python train.py --n_layer=8 --d_model=448 --n_head=7 --head_dim=64 --qk_norm=false --tie_embeddings=false --grad_clip=2.0 --decay_shape="pow" --train_tokens=585300000
Each number is 128 + 24 x the weight over its row's rms, rounded and kept within 0 to 255. Layers, rows and columns count from 0. The size above them is the row's rms in percent of the matrix's.

# layer 3 MLP down (transposed), 1216x448, rms 0.0561, rows 1136-1166, columns 224-255
size [ 98 104 102 101 102  98 109  82  88 104  96  86 106 100 102 101 106 103  98  99 103 106 104  96 102  90  97  95 103 100 102]
[[101 157 190  95 123 121 131 157 130 122 108 126 157 138 131 115 116 123 133 120 137 144 129 176 142  90 128 127 101 156 110 139]
 [115 147 125 170 139 158 112 125 142 124 147 116 126 109 131 124 125 133 112 126 118 142 128 160 115 133 151 140 164 118 100 147]
 [144  98 171 144  82 127  86  97 196 162 108 117 126  88 113  94 141 111 122 138 134 104 107 139 149 141 111 145 107 164 132 142]
 [157 140  96 110 150 128 141 142 105 138 118 137 162 136 129 168 108 140 109 112 108 155 144 186  81 109 101  96 118 131 142 109]
 [124 126 105 159 140 105 136 119  79 111 141 126 102 144 110 150 155 159 160 150 157 168 105 122 103 118 105  99 101 112 134 130]
 [140  86 101  87 161 155 151 141  77 141 107 126 124 115 103  95 147 108 124 147 150 134 153 104 111 132 137  76 149 146 102 103]
 [115 130 130 149 127 137 129 123  82 116 146 141 118  79 175 136 133 133  86 171 142 127 141 114 150 105 169 111 106  83 108 140]
 [ 89  93 172 132  83 130 160 108 134 142 127 143 166  98 163 150 119 147 115 141 162 112 164 100 116 130 148 144  73 115 122 114]
 [125 160 108 146 165 158 101 109 131  74 114  88 133  97 105 118 127 130 104 111 126  86 143 109 134 127 122  94 147 130 136 167]
 [113  92 128 161  88 174 124 154 133 108 169 129 141 105 118 105 111 121 108 111 117 110 150 122 105 149 103 131 133 105 144 170]
 [102 120 126 124 162 136 131  99 113 129 115 144  83 122 112 105 123 106 125 144 132 115 122 132 118 155 136 107 129 125 139 158]
 [121 153 132  99 156 109 124 141 108 136 133 132  96 134 173  98 174 145 137  69 100  98 141  73 118 128 109 111 135 119 156 120]
 [135 114  94 131 150 147 151 150 145  89  78 105 138 144  99 143 154 153 144 140 121 116 153 169 107 101 103  94 118 157 104 119]
 [133 127  90 128 152 172 115  95 174 114 167 140 146 178 174 119 116 119 114 125 136 127 164 134 134 125 161  83 137 137  97 108]
 [123 153 127 137 146 120 132 114 119 170 134 124  94 125  77 115 134 131 119  83 167 137 164  93  94 162 128 130 125 123 131 135]
 [138 192 150  98 100 144 113 118 152 149 114 119 130 153 126 118 113 118 187 156 122 157 131 124 142 120  90 152  95  87 102 142]
 [119 132 146 132 113 131 144 166 171 119 163 108 104 128  84 149 132 111 140 120 146 125 124 100 165 133 171 118 119 162 133  99]
 [112 113 130 128 108  70  97 105 143 161 135 105 133 112 162 150 127 127 147 104 130 137 126  63 120 110 111 158 153 116 120 127]
 [131 136 132 107  69  68 122 127 141 131 165 148 163 132 129  89 149  98 114 110 152  64 138 121 128 118 159 116 108  90 162  95]
 [107  84  82 146 104 123 135 163 130 100 109 183 112 110  97 120  81 123 153 117 116  93 126  89  97 137  86 164 102 176 141  80]
 [144 104  98  94 106 121 106 154 155 154 145 133 117 126 128 147 101 109 182 122 117 123  89  86 129 121 133  95 109 109 108 103]
 [139 181 133 157 116  97 123 104 125 109  97 161 145 172 104 156 101 116 167 160 101  88 125 127  84  95 131 131  98 156 140  72]
 [135 147  81 160 135 153 155 154 124 140  97 139 129 117 153 144 156 145 155 120 146 131 143 105 102 144  72  83 137 166  85  79]
 [132 141 144 104 106 115 123 115 146 118 158 133 113 151  88 131 125 107 186 116 137 115 136 106 129 152 157 109 128 125 100 160]
 [131 127 127 165 137 169 131  88  96 127  96 149 142 142 109 156 112 158 141 183 112 128 142 111 184 154 131 159 145 116 137 143]
 [129 144 130 101 157 141 158 125 115  82 168 118 179 129 130 173 118 158  98 120 120 120 147 144 118 142 132 100 129 151  97 122]
 [ 92 147  95 152 153 127 117 136 122 136 182 159 165 128  69 113 118  90 134 121 134 130 104 146 135 130 146 108 121 147  87 144]
 [128 140 113 114 139 132  95 148 162 132 146 106 121 127 107  94 109 122 147 146 159 158 136 149 129 146 140 164 134 124 110 149]
 [137 116 130 135 130 140  74 191 111 123 119 133  72 148 140 153 134 132 161  63 117 125 101 106 141 115 113 147 107 129 132 136]
 [157 120 170 138 117 121 171 144 109 123 144 136  98 122 118 105 152 134 128 120 117 156 110 118 117 133 143 118 133 181 178 122]
 [101  97 127 153 119  90 140 117 132  99 123 128 110  87  99 176 122 115 112  87 121 122 116 144 150 142  88 143 128 169 103 144]]
# layer 3 MLP gate, 1216x448, rms 0.0933, rows 1137-1167, columns 224-255
size [108 102 102  94  97 102  85  82 107  96  86 103  97 100 105 101 105  95 102 105  97 104 100 101  91  94  97 108  96 102 106]
[[114 137 133 117 111 137 149 128 101 130 142 148 167 107 130 117 140 135  81 114 132 137 114 102 105 127  97 124 104  88 149 145]
 [ 88 146 119  87 110 121 106 123 144 117 108  87 131  87 163 134 115 125 135 167 153 100 168 129 139 132 135 127 136 178 142 126]
 [119 165 110 109 103 193 154 141 114 143 114 141 165 155 135 125 119 170 159 123  89 140  86 153 121  97 150 175  81 167 155  86]
 [ 92  93  71 180 127 135 133 132 128 127 149 152 143 116 107 145 144 170 118 156 159  86  79  89 148 138 100 101 139 114 145 108]
 [127 109 129 114 138 131 110 120 132 127 144  87 120 137 109 145 158  98 119 118  88 145 138 116 120 103 142 134 133 133 138 129]
 [135 152 140 142 142 140 129 165  87 124 120 107  36  97 125 141 102  96 125 100 102 142 128 141 131 103 141 145 153 133 130 110]
 [103 127 113 142 182 132 123 140 108 130  84 159 168 111 107 167 172 128 111 125 136 122 157 123 120 142 138 169 104 151 100 151]
 [141 158 124 143 166 147 117 116 132 137 137 137 166 141 111 169 138  99 132 106 176 124 164  94 142 126 123 110 141 174 101 158]
 [147 127 150 114 137 149 123 115 137 116 133 149 120 143 150 135 138 173 156 137 120 179 143  55  47 105 134 132 128 124 155 108]
 [117 164 143 102 101 149 102 137  93 180 129 134 146 161 179 121 131 111 116 152 113 133 169 176 103 133 136 138 113 175  85 127]
 [130 145 114 124  90 105 144 128 116 100 141 160  77 151 136 149 133 136 155 153 111 147 119 124 147 105 104 121 127 132 135 111]
 [104 126 167 128 122 128 120 116  77  99 103 130 136 119 139 117  98 104  96 130 145 164 138 115 129 119 127 162 171 133 131 104]
 [167  99 137  95 129 105 115 118  94 104  89 152 101 150 160 105 177 148 151  80 105 174 110 104  75  62 124 111  97 140 118 176]
 [123 169 102 163 153 127 132 113 116 118 147 117 132 114 143 138 141 138 167  85 159  98 133 136  98  70 117 118 131 120 117 102]
 [154 105 141 112 116 167 138 134 104 117 134 148 135 119 148 130 121 105 135 151 190 101 185 150  99 155  63 158 115 124 156 129]
 [130 148 124 104 117 151  95 105 162 152 130 123 123 138 121 155 137  87 137 144 121 118  83 155 111 130 167 106 117 160 146 121]
 [109 144 123 105 125 142  95 126 141 138 158  90 148 132 147 104  82 140 107 149 151 105 158 125 107 104 133 127 113 109 142 140]
 [112 113 120 121 118 117 144 127 115 140 138 180 102 130 164 124 101 101 107  92 147 153  99 111 131 141 117 133 152  81 162 122]
 [139 118 121  98  53  76 167 145  85 122 153 115 104 104 135 132 138 145 122  86 132 143 121 105 152  97 132  84 144 127 106 116]
 [132 126 162 153 157 146 131  92 139 126 143 132 117 190 106  88 131 131 118 114 127 140 146  80 112 146 169 151 138  96 133 131]
 [146 162 125 148 147 135 125 134  88 103 159  88 183  93 179 143 132  85 142  94 110 140 120 127 114  97 137 127 154 114 116 138]
 [155 118 113 124  88 131 130 137 151 139  99  84 128 145 121 123  89 152 124 155 144 115 140 136 107 116 133  79 107 117 135 103]
 [127 126  86 124 161 137 108 144 116 141 198 133 135 144 127  90  95 114 189  68 172 157  98 137 138 158 119 122 118 154 111 128]
 [127 103 135 120 141 126 130 128 119  83  95 149 132 114 112 180 130  91 126 128  96 103 157 156 127 132 150 143 177 142 152 128]
 [123 107 127 114 134 149 151 108 181 115 118 130 108  54 115 112 125 125 171 141 136 109 144 103 102 123 113 147 153 109 133 147]
 [146 128  99 132 159 132 154 134 108  96 133  93 134 112 116 167 128 103 126 124 141 133 142 138 148 120 114 109 193 101 109 117]
 [117 137  84  83 108 105 152 140 127  50 112 126 144 153 112 112 108 117 111 119 159 103 134 112 103 108 157 131 150 175 149 125]
 [180 112  59 137 109 112  98 173 106 122 127 144 119 112 112 142 159  95 135 120 136 109 116 116 153 145 159 118 151 158 150 150]
 [130 152 155 162 120 125 111  97 176 136 167  91 160 136 146 136 115  93 121 104 117 106 132 167 114 119 107  95 137 112 140 110]
 [122 127 135 130 140 145  88 141 124 100 115 112 122 103  85 130 146 110 128 159 123 110 136  88 110  95  90 115 181 137 145 121]
 [162 135 146 132 135 114 133 153 169  81 124 133 162 174 120 133 103 133 141 161 128 105 132 139 127 104 157 146 163 126 113 144]]
# layer 3 MLP up, 1216x448, rms 0.0993, rows 1137-1167, columns 224-255
size [106  98 100 103  96 110  82  89  98  93  87 111 100 102 108 111  96  91  99  98 110 105  92 104  88  97  95 104  98 111 112]
[[145 140 119  99 111 124 107 143 130  86 109 144 120 113 145 143 123 119 151 160 173 105 148 160  71 138 138  90 187 135 162  89]
 [122  89 143  93 105 179 142 102 176 101 127 131 114 115 184 114 145 158 154 122 130 142 132 124 139 156 129 110 143 138 157 149]
 [109 151 132 151 111 139 134 130 109 122 124 123 179 160 104 114  70 131 153 125  92 142 106 114 147 116 129 150 112 158 140 139]
 [ 73 118 116 128 128 139 126 126  85 116 156 161 163 161 131 162 153 112 126 121 128 115 111 116 124 138 142 105 163 127 169 138]
 [129 152 122 132 109 146 160  82 146 149 148 169 116 130 149 123 100  98 108 133 141 136 102 148 156 178 150  92 113 130 103 134]
 [135 104 126  86 110 133 129 132 156 131 126  87 150 145 131 148 159 142 152 137 144 131  71 124 142 147 106 149 107 155 147 173]
 [152 139 105 161 128 147  95 149 117  75 128 112  99 134 106 119 154 107 120 160 103 159 130 157 191  79 119 123 136 117 136  83]
 [ 90 141 141 113 119 164 123 138 141 129 117 128  98 171 125 147 154 146 133  71 141 144 131 110 111 141 157 119 134 110 134 121]
 [150 178 107 105 129 129 100 146 100 146 127 115 165 168 142 109 130 122 137  94 152 123 126  93 105 157  84 133 150 101 141 207]
 [123 162 141  98 155 150 104 130 127 127 171 133 117 103  81 103 108 147  97 134 142 179  87 129 146 143 104  91 140 118 141 132]
 [125  99 125 146 166 131 118 129 121 117 123 117 120 118 109 118 121 168 160 118 147 135  95 146 130 101 126 106 151 171 141 145]
 [126 132  74 117 131  90  89 116 124 130 144  70 122 121 153 125 155 126 129 133 133 146 163 185 110 157 115 123 127 118 106 159]
 [ 96 126 108 165 101 148  86 114 108 108 126 116 131 127 105 138 112 126 115 155 160  77  87 148 125 147 105 118 133 166 127  72]
 [117 141 156 127 148 112 134  84 135 133 125 104 132 107 109 171 102 126 100  65 111  94 144 138  87  82 125 101 138 115 139 122]
 [101 110 100 121  90 130 145 156 142 123 113 111 128 106 114 147 103 119  90 112 119 158 105 120 136 165 159 149 156 166 124  91]
 [102 146 140 123 132 150 134 137 137 125 112 145  90 154 115 136  84 122 122 137 108 158  95 142 141 127  93 119 113 111 102 149]
 [153 151 107 124  84 113 133 156  97  93 177 157  79  99 150  80 101 145 139 145 150 135 131 159  53 130 129 115  99 134 141 128]
 [ 91 135 153 166 107 105 167 142 129 106 129 103 175  91 124 154 127  90 128 105  90 132 132 116 134 148  92 143 152 112 120  89]
 [113 140 109 134 150 130 153 124 174 157 115 113  54 167 114 104 126 118 128 122 165 103 109 127  92 110 128  98 147 116 119 109]
 [104 121 146 131 106 103 178 109 160 129 158 127 120  91 141 143 125 100 142 132 162 108 122 113 119 153 134 143 139 185 157 104]
 [117 109 170 154 122 148 126 154 139  69  89 102 117 152  69 116 130 138 117 150  94 108 114 165 148 168 157 175 122 128 124 145]
 [156 169 139 165 151 161 100 155 107 168 144 148 149 166 138 129  93 115 103 146 129 144 132 112 110 153 132 125 109 145 127 155]
 [108 120 123 184 148 147 129 161  75 125 122 130  94 147 145 113 130 126 125 126 146 158 183 132 115 138 135  74 122 154 122 148]
 [126 124 137 125 129 133 139 155  76 135 150 113  99  71 122 117 122 137  99 168 170 135 123 158 125 121 119 141 121 158 130 152]
 [142  88 120 133 106 180 149 125 120 126 107 139 155 100 158 103 116 150 114 123 118 131 225 123 173 133  94 138 135 151 106 201]
 [119 117  91 112 185 114 127 114 111 166 124  91 120  74 106 117 121 108 142 143 110 122 155 155 162 132 166 146 134 116  80 133]
 [134 138 167 127 122 129 133 103 189  95  62  89 123 136 112 124 113  88 112 130  96 117 125 146 121  82 126 151 156 143 115 115]
 [127 132 135 131  80 115 128 164 127 118 117 123 160 106 157 150 144  97 106 153 155 148 135 111 136 138 159 123 173 117 118 135]
 [162 130 109  99 115 152 119 122  97  99  81 126 104 165 150 139 115 131 143  96 133 181 130 140 137 125 109 131 179 134  99 106]
 [ 72 136 129 115 158 144  88 131 130 143  86 124 141 140 124  99 139  99 112 165 119 129  61 106 109 119 144 108 159 157 111  88]
 [123 109 184 121 161 131 159 118 144 125 111  82 163 130 136 118 130 158 137 138 168 103 135 125 164  98 162 138 124 110 159  94]]